From a checkpoint of a small transformer trained on Wikipedia.
Training: a variant of Adam for these matrices, 8568 steps.
Each number is 200 + 20 x the weight over its row's rms, rounded and kept within 0 to 999. Layers, rows and columns count from 0. The size before them is the row's rms in percent of the matrix's.

# layer 2 MLP up, 320x128, rms 0.0926, rows 215-233, columns 0-127
104,194,186,183,232,213,179,213,196,207,232,253,234,212,148,197,183,217,204,195,173,205,182,227,183,218,203,207,183,225,213,191,219,224,239,179,207,200,208,184,177,188,179,221,196,218,213,211,196,185,226,211,207,177,185,186,152,150,171,187,180,206,211,179,161,190,203,199,221,177,170,191,198,198,180,204,202,195,199,175,211,237,205,251,177,194,185,201,244,216,216,192,220,215,207,197,244,187,198,181,212,207,211,230,201,206,205,207,192,190,227,185,205,211,223,174,184,175,193,229,212,203,175,194,206,216,203,188,211
093,209,230,187,230,201,160,188,193,219,189,211,195,200,193,200,202,223,165,199,167,220,208,203,221,199,235,253,201,202,166,206,177,176,158,199,186,188,172,224,207,153,194,208,180,204,191,207,211,193,179,218,239,205,203,148,200,225,200,173,218,186,226,199,207,194,185,211,213,205,213,188,179,212,211,218,186,206,224,175,203,217,200,194,203,154,179,199,181,175,197,229,209,199,196,191,215,163,222,187,212,205,213,222,197,220,214,217,193,218,210,189,241,179,220,223,181,157,187,185,203,199,221,199,185,200,196,255,188
099,175,200,168,229,185,223,219,207,174,221,188,198,220,198,148,208,183,198,186,193,191,159,224,219,197,223,195,207,210,201,198,205,224,217,227,216,149,203,246,205,201,228,183,198,202,201,189,217,191,198,194,230,197,212,199,187,199,183,194,198,195,221,187,213,205,192,183,178,190,204,205,211,190,175,205,215,193,164,232,205,201,166,215,193,214,199,195,240,203,208,164,185,276,205,183,218,179,189,230,259,204,185,200,203,196,173,185,191,194,200,210,187,225,195,163,199,191,195,165,199,231,219,216,231,189,191,190,211
092,186,198,187,196,181,193,224,226,182,175,232,186,181,186,199,188,212,168,203,189,211,175,186,194,166,207,166,219,204,208,210,194,169,215,207,243,216,219,176,195,219,202,201,208,214,192,198,211,220,212,204,248,189,207,186,197,149,213,177,192,200,198,205,176,221,188,222,203,188,245,212,208,224,183,216,180,212,224,195,205,207,153,208,188,200,189,233,215,154,185,255,190,206,173,191,207,224,189,197,215,194,183,232,212,201,203,189,195,225,217,223,180,218,214,171,185,193,186,202,229,187,148,197,220,182,237,211,180
096,189,230,187,219,236,227,196,202,219,230,169,207,219,229,185,168,219,198,203,179,190,220,206,217,209,184,171,199,184,206,179,171,200,198,185,240,212,179,203,233,228,182,201,183,208,214,229,196,179,181,193,182,165,213,205,179,219,184,187,193,185,207,191,201,207,180,183,217,209,206,219,243,192,180,182,201,185,176,211,190,197,195,183,184,196,192,198,193,247,227,186,179,175,215,194,170,190,213,186,199,203,247,178,187,151,235,189,198,180,210,197,198,199,207,219,176,173,195,202,200,255,177,234,161,220,174,211,183
101,191,189,206,177,202,183,202,193,207,181,196,225,165,178,188,214,233,212,178,196,222,228,210,213,192,193,175,194,218,171,211,189,187,191,187,218,225,230,186,210,158,186,193,204,220,206,182,206,169,217,217,202,213,178,209,212,197,223,182,165,233,234,200,198,203,212,207,194,198,171,213,208,218,232,191,199,190,145,183,168,231,208,218,227,205,171,174,248,217,180,188,218,233,176,233,212,171,190,234,211,172,210,213,206,194,201,219,212,185,198,230,202,193,196,180,191,188,261,213,179,190,165,217,186,177,196,198,199
088,202,205,184,190,199,190,179,169,195,191,201,214,235,187,187,213,228,220,218,180,205,237,204,209,206,194,158,189,211,231,186,170,177,189,216,209,154,220,153,215,191,201,201,226,253,198,194,207,213,180,196,205,171,197,217,186,175,202,202,210,210,228,235,149,178,176,194,193,206,196,208,198,182,204,246,206,185,190,173,203,216,195,200,215,205,205,188,166,213,213,173,170,205,215,173,183,197,197,196,237,234,211,160,193,205,230,180,197,226,230,215,219,192,207,247,200,222,220,189,207,214,205,211,190,202,209,171,213
097,223,205,197,221,175,203,186,198,198,167,179,156,188,197,188,201,232,233,196,188,197,178,205,221,206,180,180,217,161,201,145,183,199,216,186,219,230,206,191,172,182,190,221,211,213,195,177,167,201,189,174,162,192,213,211,209,218,173,176,226,212,188,165,211,221,216,228,206,225,224,198,204,178,187,206,219,189,174,215,168,211,182,160,205,198,210,204,176,241,195,232,195,220,231,212,188,204,211,164,184,187,228,205,208,215,203,212,200,200,207,205,193,184,190,181,177,197,203,209,247,171,201,217,251,200,208,183,176
096,204,165,189,209,164,205,145,205,227,185,211,192,183,203,200,185,202,176,218,220,203,230,157,171,206,207,180,212,238,185,225,220,174,182,180,164,231,236,198,184,180,209,180,233,156,170,208,209,175,198,197,212,233,171,206,193,214,222,216,253,183,178,175,206,189,202,193,211,242,192,198,199,196,189,200,203,208,197,217,213,209,194,198,196,201,239,201,188,211,220,214,208,188,205,167,200,190,168,219,195,216,192,222,211,191,210,197,204,206,203,187,191,225,237,205,217,189,181,235,197,194,172,181,165,201,190,221,174
089,169,156,187,188,184,189,207,214,164,217,185,213,187,176,205,240,220,188,165,193,209,188,150,253,194,213,211,223,206,178,163,196,213,213,200,169,235,239,210,212,202,202,227,197,218,189,209,183,219,189,202,222,184,187,221,186,221,180,191,186,224,209,205,195,189,231,204,164,195,199,212,199,246,172,176,201,219,223,165,214,190,201,188,205,249,193,199,204,189,188,180,192,217,184,187,166,165,232,229,193,215,180,226,219,197,213,181,208,191,235,224,190,194,194,198,191,212,209,177,194,197,191,207,202,193,178,204,227
114,191,168,202,237,189,217,175,181,201,188,174,195,199,219,188,184,217,245,203,179,202,192,201,206,218,224,192,231,199,193,175,174,191,219,185,209,158,210,167,196,183,200,196,193,261,197,198,192,207,184,213,186,163,182,240,212,219,183,186,208,198,205,186,238,178,216,176,205,193,217,207,203,210,207,207,179,210,182,198,239,210,206,186,226,219,191,242,202,226,200,172,190,192,240,169,197,166,180,174,245,219,222,197,208,200,211,178,225,227,206,183,197,200,197,245,169,198,195,211,199,207,208,192,190,218,220,180,238
100,199,208,216,186,200,192,193,155,199,178,210,210,175,228,187,220,224,159,204,160,181,205,181,195,187,199,214,184,233,168,193,195,203,221,207,227,226,225,219,190,153,215,197,175,229,188,185,201,234,233,212,199,210,185,241,212,209,188,200,158,200,200,166,198,183,215,209,222,219,179,187,197,253,220,225,172,179,175,186,228,196,186,178,204,183,203,207,227,231,176,169,194,201,176,176,209,179,172,229,228,206,230,198,219,194,210,195,226,192,220,182,187,171,213,202,199,207,216,193,197,180,170,218,196,202,188,209,192
098,220,203,193,191,202,190,205,184,202,202,221,175,192,207,218,188,187,217,226,226,206,192,220,218,227,207,235,202,212,227,193,180,243,195,172,145,208,176,217,167,234,175,190,170,196,230,214,205,182,197,188,199,201,189,174,196,192,191,207,227,195,208,214,243,185,202,152,189,218,181,183,190,212,178,178,199,179,228,189,164,178,214,208,176,189,205,201,200,182,214,226,161,186,207,220,185,178,206,202,201,245,189,227,194,201,211,208,186,169,209,228,164,207,233,203,205,208,187,154,162,203,202,203,235,209,220,179,203
110,160,214,216,206,185,171,167,223,172,186,213,193,199,239,189,218,196,175,214,186,199,195,204,247,208,181,191,190,216,180,171,196,143,230,160,194,180,216,179,164,160,183,193,217,224,227,210,206,235,206,190,210,183,195,200,177,179,192,229,211,204,212,207,171,182,203,198,218,199,216,164,207,204,203,214,179,208,204,205,243,189,197,211,230,187,184,205,196,233,180,187,206,204,238,241,196,179,183,179,205,219,197,241,218,198,205,185,193,205,229,193,220,209,199,159,198,168,183,181,199,198,208,205,205,212,197,209,234
086,199,208,190,183,223,177,199,191,195,216,201,221,195,171,231,225,178,227,244,202,217,180,180,224,230,200,183,244,191,208,205,188,224,189,185,215,214,168,234,178,230,187,216,219,197,199,224,204,187,201,234,214,167,196,208,190,142,210,217,193,203,245,193,212,169,182,173,187,198,203,202,197,215,201,198,191,198,213,197,212,191,208,195,179,212,192,195,244,247,187,200,210,203,172,211,217,183,193,169,161,218,200,220,213,210,200,212,172,195,173,218,192,202,211,185,192,188,228,190,175,206,159,208,214,209,156,162,183
094,216,167,197,173,221,172,220,193,184,163,197,248,190,198,193,210,182,207,173,185,191,234,196,235,196,188,209,188,199,196,169,180,217,213,193,210,199,216,170,207,187,188,206,267,221,222,209,198,217,214,204,174,216,209,251,217,182,212,175,200,205,209,170,199,182,228,169,156,193,178,197,222,183,213,221,205,204,218,199,187,219,201,207,203,227,180,201,212,247,145,173,206,198,199,164,208,212,190,184,183,181,201,201,221,221,182,201,187,244,214,225,200,213,192,200,204,194,184,201,187,202,206,224,196,197,188,168,187
102,188,199,200,268,181,199,195,185,220,188,186,224,176,194,234,201,215,227,207,163,208,189,211,192,191,188,217,216,185,182,200,181,178,202,202,199,186,181,202,219,210,199,205,212,193,159,207,185,186,236,226,233,227,196,206,214,198,191,224,186,222,189,230,166,210,208,201,214,211,196,181,212,167,222,183,235,201,202,235,195,208,207,187,177,193,230,192,185,165,226,196,170,160,204,201,233,209,228,202,200,212,206,196,222,205,209,201,191,191,166,171,229,162,172,221,250,219,237,196,220,210,209,182,168,184,187,204,200
082,175,207,174,171,190,200,171,218,209,186,201,180,208,189,215,169,212,236,225,162,198,198,177,189,194,212,183,230,201,206,220,183,182,174,196,180,227,203,203,198,218,193,165,199,203,191,191,198,179,180,212,189,196,167,197,220,223,194,211,183,180,204,242,203,199,224,215,240,226,209,187,225,178,168,214,190,181,190,202,226,203,177,164,187,198,218,215,191,197,219,229,196,182,145,200,212,245,199,200,194,211,200,191,217,185,191,220,213,206,163,259,225,227,205,232,234,194,218,232,209,186,219,226,199,194,222,195,184
091,194,218,208,226,212,207,210,212,247,193,190,193,207,179,231,164,187,192,214,248,193,210,194,188,207,211,228,174,169,221,183,211,163,205,180,178,240,201,209,254,223,178,229,202,155,191,207,211,165,181,207,221,202,188,168,212,210,214,202,204,225,195,235,194,218,189,224,195,230,199,209,185,162,178,208,200,185,201,207,200,195,196,198,212,193,194,228,208,216,216,234,189,222,179,202,193,192,216,165,214,200,176,170,210,179,226,213,196,207,168,172,176,210,222,238,209,208,186,212,167,229,193,186,168,193,198,203,185
# layer 2 MLP down (transposed), 320x128, rms 0.0912, rows 215-232, columns 0-127
100,208,212,204,200,207,232,224,132,200,179,233,185,179,219,201,188,205,208,179,201,251,177,208,238,199,241,216,175,215,220,194,198,207,197,170,207,192,232,198,191,170,181,204,220,199,200,207,192,166,213,217,173,225,159,189,222,207,227,172,191,209,190,217,232,192,205,207,218,203,214,179,212,205,210,176,178,217,170,182,183,194,196,208,245,202,182,211,229,210,199,201,204,218,207,207,164,204,199,200,184,189,190,208,204,144,205,213,170,207,206,207,190,183,196,183,213,214,240,209,188,204,217,186,188,148,206,207,180
091,190,187,182,216,234,227,203,216,219,199,185,174,203,170,239,193,210,197,215,201,192,210,218,174,179,190,197,153,158,179,207,212,197,231,186,193,178,207,172,192,207,186,169,258,177,209,194,192,208,203,202,174,199,182,179,200,183,175,185,196,204,231,163,197,176,198,201,198,226,212,192,165,204,154,181,194,181,213,209,202,240,206,215,177,212,238,191,209,207,224,191,238,216,236,220,208,216,208,210,178,218,213,177,203,208,189,205,152,211,215,180,209,188,231,201,227,221,190,228,200,186,200,189,179,188,227,226,208
101,154,219,237,193,180,184,211,183,206,216,235,198,202,218,226,200,171,212,234,227,180,221,215,229,218,226,194,222,179,194,206,191,196,209,192,170,207,169,189,167,220,194,223,212,215,227,168,197,201,169,180,211,190,182,207,207,213,196,219,144,208,207,221,221,200,224,183,171,196,202,183,215,189,209,168,193,191,205,190,214,236,213,204,186,219,152,215,201,164,201,191,194,206,191,201,193,209,186,171,211,202,214,207,243,174,211,169,204,225,175,201,201,190,230,182,189,203,218,200,182,185,206,209,234,234,206,158,176
094,174,236,202,207,184,184,204,198,221,199,182,190,175,175,211,191,180,193,217,182,276,202,198,213,201,199,221,208,173,201,171,197,170,225,197,233,222,205,192,187,239,194,214,213,251,190,209,201,204,204,185,183,213,197,222,190,201,188,215,205,192,201,191,233,156,200,226,233,218,194,172,207,203,143,172,178,204,216,207,186,184,202,196,215,184,193,230,205,195,192,182,204,208,186,203,165,203,153,197,193,183,180,199,233,183,215,174,202,215,167,186,214,228,220,206,197,212,229,208,200,199,193,210,199,151,204,225,217
101,234,174,190,223,194,227,225,207,171,192,179,194,206,185,176,171,202,195,220,202,167,220,202,188,201,217,166,188,177,219,232,192,183,194,200,198,216,228,192,215,197,172,148,201,217,225,181,212,185,212,204,181,215,183,233,207,189,190,171,198,214,236,172,202,180,190,186,203,202,209,191,215,209,184,229,191,192,187,212,217,192,156,169,216,215,182,206,192,235,188,186,255,206,191,202,168,185,176,175,217,196,221,181,219,161,194,200,201,198,215,204,196,220,217,173,236,186,200,216,233,231,192,201,201,249,204,232,215
104,196,180,188,219,210,200,161,205,205,187,209,210,210,213,231,199,218,200,168,211,252,201,197,184,172,163,198,205,175,200,209,151,181,202,201,194,217,201,193,200,185,199,210,212,220,180,190,207,193,181,205,200,211,227,199,200,192,233,214,210,217,212,194,231,260,185,199,205,204,190,201,177,202,205,221,214,182,157,199,197,209,196,208,201,219,188,196,200,198,203,180,190,188,176,211,201,147,181,235,218,182,184,204,217,240,209,200,237,171,231,198,194,212,182,202,180,234,238,179,189,196,185,251,201,137,218,200,190
090,191,185,179,189,205,178,169,194,225,207,158,198,231,246,211,236,204,199,216,207,194,206,180,164,165,203,192,193,202,185,186,188,193,202,194,179,187,197,224,224,197,192,205,224,201,205,207,200,215,208,209,212,193,221,215,184,183,165,195,177,173,181,208,210,216,210,222,193,241,207,188,180,214,196,192,211,224,191,158,167,214,186,156,181,163,208,228,191,169,202,203,195,200,235,192,220,214,223,237,199,235,193,204,169,194,243,176,195,181,202,205,227,186,189,187,208,185,217,177,171,216,256,193,237,199,217,206,197
099,172,185,222,225,180,182,188,214,200,201,145,215,163,183,180,189,173,215,230,182,185,209,162,204,188,223,191,237,174,192,164,195,223,203,249,198,205,229,207,197,211,214,184,191,225,175,196,211,208,204,184,201,231,209,224,212,200,168,175,204,219,200,207,183,232,216,207,197,190,182,239,192,176,179,256,217,198,220,227,183,215,220,224,174,167,176,174,203,192,224,211,210,232,167,202,204,195,209,199,190,199,183,227,189,207,194,215,215,207,208,215,221,231,180,185,206,163,185,211,178,194,191,230,193,198,203,189,198
100,177,212,201,209,216,215,199,204,206,222,172,176,165,176,201,207,188,199,159,187,161,192,217,183,194,228,219,191,225,229,240,224,189,182,163,194,218,230,210,181,205,199,202,184,207,194,219,164,182,192,186,191,215,237,224,166,236,218,158,176,200,195,213,208,205,202,213,194,177,211,190,192,174,214,243,214,213,209,177,178,168,196,211,189,212,212,163,225,201,212,207,213,215,199,219,157,210,223,222,207,206,202,197,244,217,186,205,169,214,220,197,168,200,205,205,194,177,193,170,190,203,201,180,223,190,183,252,202
096,195,227,160,226,206,207,167,223,173,218,172,195,203,218,201,208,184,196,172,219,147,192,206,195,250,168,198,179,210,149,213,169,175,222,199,214,232,214,214,187,197,220,230,236,225,213,169,208,205,178,237,185,218,193,192,207,198,206,206,202,192,187,220,202,168,213,230,171,192,190,231,189,210,208,195,175,216,217,191,189,206,216,238,193,195,204,156,178,182,210,202,203,208,189,218,194,207,141,186,216,179,191,197,189,193,182,199,182,224,232,197,190,200,203,197,197,214,208,208,236,228,205,181,209,188,208,221,198
113,204,211,199,205,176,185,191,204,190,222,208,170,235,242,198,231,183,190,203,206,187,191,212,189,171,194,217,192,184,187,200,205,182,213,203,196,210,194,231,231,190,185,206,167,190,206,197,145,245,196,208,205,192,208,238,195,205,209,202,202,176,176,247,201,189,216,202,209,206,244,219,201,236,168,210,177,214,247,215,194,201,185,193,210,180,197,210,156,181,194,242,215,180,242,176,157,208,186,170,181,218,194,215,183,185,199,163,196,189,224,171,206,167,204,194,197,202,184,176,226,219,199,190,196,197,212,224,187
100,206,172,185,224,197,199,162,203,196,186,222,224,213,186,210,196,178,180,210,212,201,190,188,213,155,177,185,216,188,219,172,187,221,206,194,221,204,207,198,202,190,250,183,175,210,227,183,176,172,194,222,218,203,190,201,213,196,162,244,226,207,217,204,222,250,171,184,183,240,208,215,206,189,234,227,216,187,161,176,204,205,239,232,215,197,193,197,181,193,215,191,185,205,177,219,191,191,194,217,208,191,199,183,209,197,225,177,205,195,182,227,196,221,180,204,183,258,192,185,202,210,144,202,203,183,193,199,179
097,202,202,192,163,196,187,157,198,185,165,201,207,205,199,222,217,212,199,167,211,202,207,209,223,178,165,187,210,211,213,213,243,194,211,235,210,178,186,222,192,204,197,185,220,224,223,215,206,179,208,207,183,208,173,209,176,173,211,214,193,211,178,246,196,192,224,196,153,216,197,196,228,212,185,166,234,202,175,201,204,222,235,199,192,243,179,187,209,210,213,229,185,224,190,195,202,208,213,182,212,156,183,206,183,183,209,195,206,206,195,187,219,154,189,209,231,176,226,199,212,176,222,200,190,210,182,184,139
110,180,217,180,207,204,199,184,185,150,198,232,192,210,184,212,199,214,193,237,200,214,191,186,231,224,202,191,198,222,229,161,183,209,213,164,207,187,207,189,188,213,165,202,196,176,227,193,207,223,171,249,202,171,201,188,196,228,186,213,220,175,192,224,223,220,185,222,182,222,195,179,196,185,236,201,193,181,193,219,246,178,201,183,173,209,182,214,209,202,206,195,224,204,161,178,236,190,181,184,201,233,192,189,200,213,224,202,184,199,177,231,229,215,208,219,190,203,185,236,199,215,194,183,204,220,150,210,164
084,236,197,196,182,180,225,228,190,205,190,223,179,237,205,202,212,188,201,211,239,254,175,187,162,195,222,243,192,209,183,201,230,187,195,172,198,198,199,240,195,193,217,186,201,187,234,172,200,180,187,212,199,186,208,217,220,211,210,217,203,197,189,188,186,210,191,203,195,206,189,192,210,205,233,175,190,185,210,224,179,189,187,180,176,180,223,239,195,170,194,213,193,204,180,193,202,214,170,189,237,173,172,196,198,196,213,251,186,196,184,220,192,205,212,215,241,191,214,173,219,205,160,195,175,140,182,205,198
099,189,185,219,192,177,198,213,237,211,166,154,215,229,178,173,208,212,188,201,180,203,202,195,210,149,193,207,222,185,204,189,192,195,184,242,202,176,216,220,198,187,192,214,198,183,181,156,211,208,240,203,214,216,229,187,212,193,163,214,187,199,198,196,199,265,217,192,188,179,220,209,198,219,173,220,220,189,215,206,213,196,196,194,204,202,184,204,205,186,164,211,196,182,195,196,204,249,233,182,223,200,185,187,239,220,193,158,167,232,180,200,230,246,180,186,196,198,196,214,193,195,197,205,203,196,218,219,222
104,204,168,156,197,183,210,189,195,191,201,186,211,203,202,241,199,204,178,227,183,208,218,215,193,264,187,192,200,226,146,210,193,193,214,245,229,204,197,220,223,219,194,187,212,187,209,174,165,222,211,213,178,173,186,204,199,219,176,196,209,179,210,207,173,173,216,206,188,184,214,190,173,213,170,238,183,224,176,153,215,216,215,198,205,188,218,199,195,203,188,197,186,215,185,190,236,180,201,206,230,216,195,198,169,215,195,198,218,216,228,204,222,244,188,176,160,231,197,190,184,207,184,220,183,197,186,190,200
092,214,230,204,190,226,181,166,189,178,200,209,210,203,152,216,183,170,195,236,190,237,204,206,199,206,212,209,181,171,234,215,175,202,178,194,188,205,201,214,211,204,208,158,236,152,198,237,179,206,210,205,223,193,172,193,187,197,159,184,155,197,227,185,172,206,235,197,183,222,178,222,196,200,177,190,201,199,182,207,194,204,211,210,166,222,175,242,179,197,212,196,252,195,180,229,190,180,223,211,215,194,211,192,211,213,163,196,226,220,216,186,229,176,190,211,219,218,193,217,197,199,211,195,194,206,224,204,202
# layer 2 MLP gate, 320x128, rms 0.102, rows 216-233, columns 0-127
085,187,227,203,173,222,203,178,207,144,193,169,179,163,209,188,218,175,199,218,225,212,194,180,178,194,209,183,235,199,202,197,201,191,192,229,200,204,209,215,212,195,226,225,204,227,228,231,196,185,193,215,212,195,235,202,181,180,221,180,189,176,193,186,200,197,169,177,172,223,200,234,205,212,215,206,210,260,166,199,177,213,216,172,175,225,217,165,236,204,195,191,190,188,221,203,215,206,202,195,252,190,195,203,206,214,200,196,193,172,157,220,171,210,187,206,218,214,185,193,182,177,211,219,176,195,214,172,228
103,231,227,220,188,201,204,175,198,234,193,211,199,194,143,205,227,218,185,191,191,176,210,228,220,198,196,191,175,160,152,178,210,195,212,222,208,198,179,205,195,186,209,205,219,190,215,197,230,222,251,200,212,205,204,184,174,198,159,200,215,217,214,213,196,208,201,166,222,191,160,193,225,207,186,222,217,163,202,189,190,237,186,205,174,183,217,212,168,186,199,180,205,218,176,229,216,200,200,194,221,218,226,179,195,192,203,205,183,175,197,190,175,213,165,241,182,187,182,214,185,165,213,196,221,229,216,168,191
096,197,223,194,194,182,205,197,206,228,208,242,196,183,233,223,202,167,182,236,194,184,160,201,207,216,210,183,222,217,173,201,172,186,199,189,222,183,196,204,201,203,215,196,190,181,213,206,197,191,191,198,210,180,194,228,209,220,199,179,210,144,183,167,151,174,172,190,217,208,234,201,185,220,200,188,192,220,220,228,229,209,200,188,172,188,187,220,178,166,178,204,184,197,213,209,217,233,174,198,205,204,215,236,209,175,240,212,191,213,212,186,231,230,200,172,192,195,189,215,185,144,195,235,186,212,179,174,198
096,183,214,232,190,188,219,209,193,193,222,197,188,201,210,228,150,196,230,232,187,194,189,198,202,196,200,175,238,192,234,213,213,218,224,174,207,216,192,170,205,220,189,218,197,186,202,258,199,187,176,193,176,162,187,198,194,192,200,176,199,203,201,190,186,206,223,173,219,198,202,243,235,207,174,215,181,199,169,230,214,196,152,217,209,223,214,213,166,212,192,201,163,192,218,192,223,190,195,152,206,224,224,203,194,191,211,183,187,190,176,193,225,196,187,212,189,171,197,244,228,183,192,200,212,211,193,158,191
096,218,200,194,168,191,182,200,195,185,186,216,241,193,175,187,219,196,209,212,210,197,212,184,184,218,210,197,197,180,191,211,223,203,166,195,214,171,224,177,227,198,203,184,173,206,203,243,204,202,211,188,197,186,172,192,216,182,209,170,158,241,197,209,165,189,207,199,173,188,195,205,222,189,210,166,204,217,201,200,192,207,208,177,217,207,213,201,218,181,176,198,237,229,207,225,199,236,184,208,196,150,237,172,204,169,196,214,200,205,151,213,221,209,198,204,212,129,215,193,195,197,213,193,203,211,213,243,237
088,206,231,201,178,180,198,182,199,210,215,199,205,203,227,177,185,202,222,199,167,189,221,190,174,193,192,201,193,175,205,195,216,189,195,209,195,222,168,214,226,208,211,220,182,204,184,222,180,192,213,181,204,182,216,215,234,167,186,211,187,161,204,214,164,219,203,222,212,202,216,169,174,186,237,202,187,186,212,199,210,214,227,179,229,174,214,231,177,199,190,174,265,191,189,207,236,188,210,222,192,178,204,168,176,192,256,211,197,215,191,201,199,159,182,189,197,209,200,160,212,195,188,204,165,214,236,215,239
102,186,202,165,197,188,188,193,160,217,207,221,241,211,211,164,190,197,187,244,207,182,195,225,211,194,184,180,175,218,196,238,216,174,170,207,212,179,183,218,207,196,207,226,218,207,196,216,188,204,227,187,174,199,204,163,206,177,161,203,167,170,195,225,182,204,204,189,203,180,221,226,212,176,209,173,191,215,217,214,245,200,186,198,204,217,189,187,183,174,219,181,233,198,181,166,225,214,212,177,227,179,225,211,176,223,214,201,199,179,201,180,275,203,194,197,214,184,192,209,206,180,207,216,188,212,225,198,192
097,204,224,212,184,188,230,218,192,165,200,229,221,221,209,196,171,207,168,185,185,196,198,186,223,192,200,194,192,216,200,215,255,208,194,195,204,221,188,188,216,206,222,216,200,235,228,209,178,211,167,220,215,201,225,151,218,183,197,205,181,219,201,208,193,204,167,217,178,183,211,230,218,218,228,164,175,211,212,174,193,195,191,152,166,211,200,201,178,186,209,186,206,211,207,198,172,204,240,189,197,148,207,216,183,228,224,203,185,181,166,183,162,187,224,208,189,174,205,173,228,191,212,197,188,202,225,224,214
101,179,233,229,225,210,180,165,237,178,194,205,195,201,180,220,219,208,190,257,227,197,193,170,207,227,210,207,191,175,189,198,173,190,219,189,186,206,181,208,250,204,193,191,175,236,195,242,195,183,180,225,227,193,209,215,202,210,178,186,195,215,178,215,197,168,146,178,210,175,245,177,182,171,218,196,184,185,199,189,193,181,229,179,186,209,182,203,198,195,226,220,186,217,215,211,206,180,223,198,220,213,215,208,185,162,193,195,197,199,201,211,180,183,198,197,194,180,219,179,211,231,220,199,175,213,193,214,242
113,210,209,169,167,164,211,193,200,193,171,185,194,219,194,175,161,207,166,209,196,193,207,185,180,220,225,232,180,205,201,240,212,210,190,197,195,160,185,210,235,207,178,186,161,194,190,227,184,175,199,199,193,200,179,175,198,204,194,179,203,181,193,212,186,191,172,213,212,184,202,200,225,177,207,149,190,217,246,236,192,172,209,178,190,192,197,202,166,158,207,246,207,191,204,187,220,235,212,208,222,201,224,168,209,193,166,229,179,223,191,176,217,216,212,202,230,185,195,200,216,204,215,201,198,217,203,238,192
101,214,224,230,173,181,178,184,167,173,218,184,210,229,218,188,249,207,163,202,206,173,181,216,207,182,186,216,190,208,167,187,206,205,214,197,227,222,191,206,202,167,226,189,195,226,204,204,179,240,234,212,225,185,208,218,184,159,195,203,183,194,169,188,201,176,195,186,203,188,193,209,183,219,187,236,181,243,188,192,237,241,196,159,209,179,202,215,194,225,185,184,199,208,213,207,181,206,159,198,209,216,234,185,174,197,201,182,207,186,209,183,229,190,205,183,209,173,206,205,229,180,180,193,213,225,217,188,235
095,211,208,221,166,211,200,245,217,220,197,226,184,201,198,162,184,212,208,207,202,175,206,213,223,204,229,182,213,174,186,220,186,178,140,205,189,162,209,219,210,223,243,204,208,162,205,196,177,207,195,188,185,194,183,190,168,201,188,189,185,214,194,197,211,210,233,211,228,199,192,225,187,218,196,177,226,198,198,181,233,216,154,231,219,183,196,176,221,195,195,223,240,185,204,201,190,208,215,194,226,207,191,172,218,149,208,178,201,214,145,210,201,234,196,185,224,176,208,215,202,209,206,207,221,212,190,197,202
108,211,214,190,200,201,197,171,206,208,229,191,171,209,188,204,149,190,247,184,196,195,204,210,211,211,186,193,201,213,232,185,209,186,206,200,163,210,185,200,160,201,190,198,181,208,215,218,206,200,194,193,210,174,208,192,181,206,191,173,211,197,198,194,217,200,220,217,217,191,199,199,178,182,137,208,197,236,225,206,198,218,186,211,197,177,222,239,190,222,189,229,203,199,219,194,184,196,155,210,157,216,224,202,164,194,194,189,194,213,185,250,192,258,220,201,173,154,154,186,201,183,221,212,208,227,193,196,197
089,222,209,199,205,219,177,198,189,191,201,195,223,227,156,213,225,181,197,205,217,208,184,185,212,214,180,178,223,176,193,195,193,241,200,198,186,157,172,209,186,197,188,218,209,211,188,205,194,186,213,227,160,195,193,234,231,153,194,199,178,170,230,208,205,186,178,177,184,193,201,195,172,205,233,178,217,200,203,202,220,233,199,197,196,234,203,184,210,207,200,192,230,202,198,198,214,170,184,139,182,228,208,217,207,219,240,217,190,201,185,188,170,206,233,203,204,213,215,205,211,170,195,197,223,207,196,129,197
088,209,202,192,177,218,198,211,240,178,190,195,225,172,179,217,210,206,198,183,183,188,196,232,193,191,194,225,208,220,223,188,208,210,170,226,214,168,226,227,193,193,223,193,197,185,188,195,184,198,241,231,222,180,178,184,239,188,183,191,147,210,169,226,165,182,216,200,220,177,214,200,204,213,147,227,179,197,190,222,192,205,191,202,208,182,182,196,194,224,204,196,237,207,163,227,203,201,219,211,206,195,200,203,184,198,185,177,209,234,217,232,198,235,186,163,174,176,213,190,216,205,176,193,243,195,178,175,190
109,211,225,214,210,196,162,214,233,213,221,193,214,228,170,193,212,244,195,211,205,210,166,184,203,210,199,232,196,215,213,223,222,228,207,189,172,192,181,224,233,202,218,219,230,222,164,221,199,211,200,221,202,217,174,191,184,135,185,199,203,199,202,219,188,192,178,188,211,187,215,174,175,185,220,176,182,196,201,170,218,182,192,204,185,193,179,203,229,166,220,242,177,169,205,164,198,202,209,155,213,206,221,185,205,199,251,185,203,196,203,199,229,188,201,197,200,220,182,176,176,180,218,183,198,204,207,203,227
098,194,190,231,172,220,184,204,210,203,221,205,206,210,187,195,201,227,184,185,241,188,203,175,202,205,206,186,142,222,233,174,204,226,193,189,190,184,198,195,202,230,198,211,211,210,156,244,202,206,223,191,218,211,204,214,175,173,198,207,184,217,185,188,185,184,165,190,170,175,202,205,150,201,236,181,189,218,200,196,179,190,215,212,199,196,189,198,209,206,203,189,216,251,221,195,172,178,243,185,198,212,221,182,194,177,199,159,209,212,247,200,220,211,190,190,236,191,185,172,184,201,191,187,210,231,188,227,232
085,152,182,207,187,189,224,221,207,174,176,209,180,220,213,193,190,207,197,156,216,201,202,227,202,192,226,213,211,210,177,153,229,160,235,200,178,150,218,199,182,215,187,202,233,222,173,195,202,219,209,219,229,221,213,222,188,170,182,197,223,192,216,174,200,207,209,194,188,187,204,190,178,231,162,190,182,228,226,206,190,207,165,216,172,215,187,181,240,225,201,202,208,197,218,205,192,197,186,189,190,213,204,190,228,214,199,169,194,190,221,185,214,238,222,184,213,188,176,180,215,161,197,213,232,197,187,182,217